config.yaml
n_layer: 12
d_model: 384
n_head: 3
n_kv_head: 3
head_dim: 64
d_mlp: 1536
vocab_size: 8192
activation: "quick_gelu"
norm: "layernorm"
norm_place: "pre"
norm_eps: 1e-05
positions: "alibi"
qk_norm: false
attn_scale: 0.125
bias: "all"
tie_embeddings: true
parallel_block: true
init: "normal"
init_std_qkv: 0.0214
init_std_o: 0.0
init_std_up: 0.0214
init_std_down: 0.0
optimizer: "adamw"
lr: 0.00124
lr_mult_up: 1.09
beta1: 0.9
beta2: 0.99
lr_head: 0.0084
grad_clip: 0.5
warmup_steps: 431
schedule: "wsd"
decay_fraction: 0.679
decay_shape: "linear"
final_lr_fraction: 0.0
batch_tokens: 65536
seq_len: 768
doc_mask: true
train_tokens: 362600000
steps: 5533
dataset: "wikipedia_en"
Each number is 128 + 24 x the weight over the matrix's rms, rounded and kept within 0 to 255. Layers, rows and columns count from 0.

# layer 6 MLP up, 1536x384, rms 0.0658, rows 1045-1050, columns 128-255
[[174 131 120 131 120 132 126 120 129 129 131 114 116 160 124 133 134 101 158 135 163 133 139 121 114 144 145 139 153 149 139  77 141 146 138  96 122 119 142 116 162 125 156  99 107 110 119 158 130 130 146 109 126 106 113 130 115 138 100 117 118 133 124 162  90 100 151 161 132 120 121 123 144 100 135 115 125 120 108 133 153 175 144 146 146 141 100 122  75  97  93 142 118 117 185 144 104 117 119 160 107 150 103 132 167 113 130 124  95 148 115 106 111 154 129  74 123 126  68 133 148 134 125 113 106 134 139 139]
 [107 140  96 148 146 139 100 134 144 114 124  84 103 119 113 122 135 132  90 127 182 114 136 123 171 105 130 139 126 168 139 108 157  85 109 136 112  82  91 126 123 120 141 132 131 117 110 122  91 136 130 147 135 183 118 131  82 128 154 105 125  99 112 109 126  95 171 127 125 133 128 102 136 161 116 141 106 139 117 131 111 160 146 147 141 139 117 129 110 110 111 128 108  89 124 145 159 126 116 121 149 156 152 137 133 120 132 104 116 123 111 145 110 114 162 116 134 138 120 153 142 139 110 174 163  88 181 157]
 [132 147 137 126 107 157 129 154 125 123 130 143 129 152 112 124  98 127  75 154 141 122 122 168  90 111 132 111 117 140  98 115 145 105 147 148 159 137  96 135 118 143  92  97 140  85 124 142 124 120 128 107  99 137 129 176 122 149 118 109 100 138 108 152 147 124 144 129 122 117 112 154 145 123  88 120 147 128 112 128 101 163 124 157 134 104 103 126 109 104 118 129 151  97 107 148 117 140 120 141 151 163 106 167 156 161  83 156 144 183 150 106 147 149 138 133 151 144 117 106 111 100 134 161  83 131 140 173]
 [111 114 129 126 128 137 111 137 124 136 148 126 103 142 151 106 136 103 136 139 111  98 110 133 110 118 128 104 138 150 122 102 134 130  81 152 171 142 106 158 126 137 133 134 173  97 147 112 125  95  79 121 148 153 113 105 139 168 125 120 113 126 137 158 123 111 147 117 103 127 109 136  94 132  77  96 100 175 136 150 135 167 150 141 155  90  98 139 132 138  99 117 118 117 102  88 154 105 119 111 142 101 132 110 137  96 139 118 129  98 116 130 114 145 117 101 161 148 121 119  95 108 146 124  89 168 125 169]
 [168 110  73 131 176  67 153  92 131 117 110 132 106 136 121 113 121 110 138 146 158 124  94 127  88 155 145 165 165 140 147 123 117  96 110 200 133  98 106 156 133 123 107 109 129 165 139  90  97 168 127 148 173 151 116  72  99 131 129 123 124 116 143 137 105 106 153 105 173 136 136  76 140 104 109 152  79  98 155 114 108 128 163  92 119 124 119 155 149 142 127  97 160 106  98 117 139 136  85 139 147 141 115  99 164 139 228  79 182 123 110 116 177 142 125 153 120 167 120 121 131 118 126 156 127 149 123 134]
 [115 162 103 163 132 113  94 174 148 139 116 139  99 154 146 115 162 126  98 144 142 165 116 106  74 150 179 106 183 114 146 146  97  95 108 124 105 122 130 130 122 144 147 156 128 122 171  90 110 140 101 106 121  93 137  94  99 143  98 101 118 123 102 123 112 122 115 123 165 170 132 129 136 134 106 125 132 106 126 106 138 119  89 148 109 134 135 174 158 147 112 144 102 126 116 135 145 128 111 143 158 136 156 157 116  98 143 148 132 125 158 107 120 163 131 150 127 117 148 100 101 163 172 143 133 102 126 115]]
# layer 6 MLP down (transposed), 1536x384, rms 0.0496, rows 1045-1049, columns 128-255
[[123 132 140 136 139 138 120 145 105 151 129 105 141 136 147 125 127 179 122 118  88 146 137 123 135 142 124  93 107 134 143 121 128 106 135 123 154 133 103 115 139 158 128 144 120 156 132 128 111 145 109 131 109 138 150  81 129 135 129 131 134 104 110  89 127 146 123 118 125 127 148 118 104 153 102 159 178 117 124 110 139 171 133 134 102 161 117 151 143 152 126 109 113 122 122  96 144 104 123 102 127 116 162 145 158 151 111 111 170 169 132 127 132 140 137 164  82 147 141 147 168 148 144 134 170 107  97 128]
 [146 114 161 125 154 111 134 163 135 128  83 139 114 146 146 148 134 140  92  62 142 140 126 202 113 148 104 127 141 106 128  87 103 148 143 133 108 120 152 137 110  97 156 143 152 131 127 144 137 145  84 152 128 158 135 121 118 125 117 107 132 113 143 171 120 149 100 108 148 122 108 150 164 128 118 123 136 147 160 107 140 124  84 120 104 110 130 143 150 175 129 126 131 136  96 116 163 161 169  93 108 132 127 102 115 128 157 155  98 132 119 104 156 131 135 119 110 134 123 100 126  99 123 132 165 138 101 114]
 [ 90 108 127 155 141 158 169 145 143 106 169  81 153 151 145 115 138 162 130 120 101 118 130  98 169 115  88 149 141 120 109 137  93 154 114 163 124 155 125 127 144 136 141 130 128 110  93 117 126 108 131 115 136 134 129 113 111 133 109 102 140  95 125 116  98 150 122 153  83 134 123 139 122 105 103 118 123 148 138  93 125 103 167 115 160 128 128 152 160 124 124 124 151 138 139 139 118 137 183 120 155 121 140 146  96 136 143 123 142 140  85 140 139 124 113 123 118 136 147 137 190 114 106 122 157  89 116 126]
 [148 147  87 117 168 134 116 140 160 114  99 156 145 154 127  90 146 146 126 136 163 171 135  84 109 122 129 134 159 135 146 158 155 145 113 117 128  94 165  96 159 161 149 140 112 133 105 148 165 190 144 126 140 139 148 140 118 119 154 127 145 127 145 114 121 124 160 132 131 144 114 133 109 139 143 157 110  87  98 130  98 142 138 127 151 173 158 124 125 129 153 138 125 106  84 113 119 135 163 129 118 158 130 127 107 150 127 144 142 148 136 121 135 136 157 158 114 113 126  94 112 147 103 109 173 118 123  94]
 [127  97 124 134 155 196  70 151 115 144 124 191 173  99 125 124  83 110 142 155 115 109 106 140  74 196 143 138 145 117 127 147 140 110 134  97 105  98 155 170 188  89 116 129 162  98 148 119 125 136 117 126 113 153 137 141 145 145  96 138 189 168  98  83 145 170 124 122 125 120 151  85 109 135 127 100 144 127 147 133  90  99 116 108 123 117  57 155 150  85 149 127 153 177 148  65 127 158  93 126 145 118  91 100 158 132  90 102 124 140 165 126 109 139 169 127 114 116 125 149 131 135 115 116 170 124 145 124]]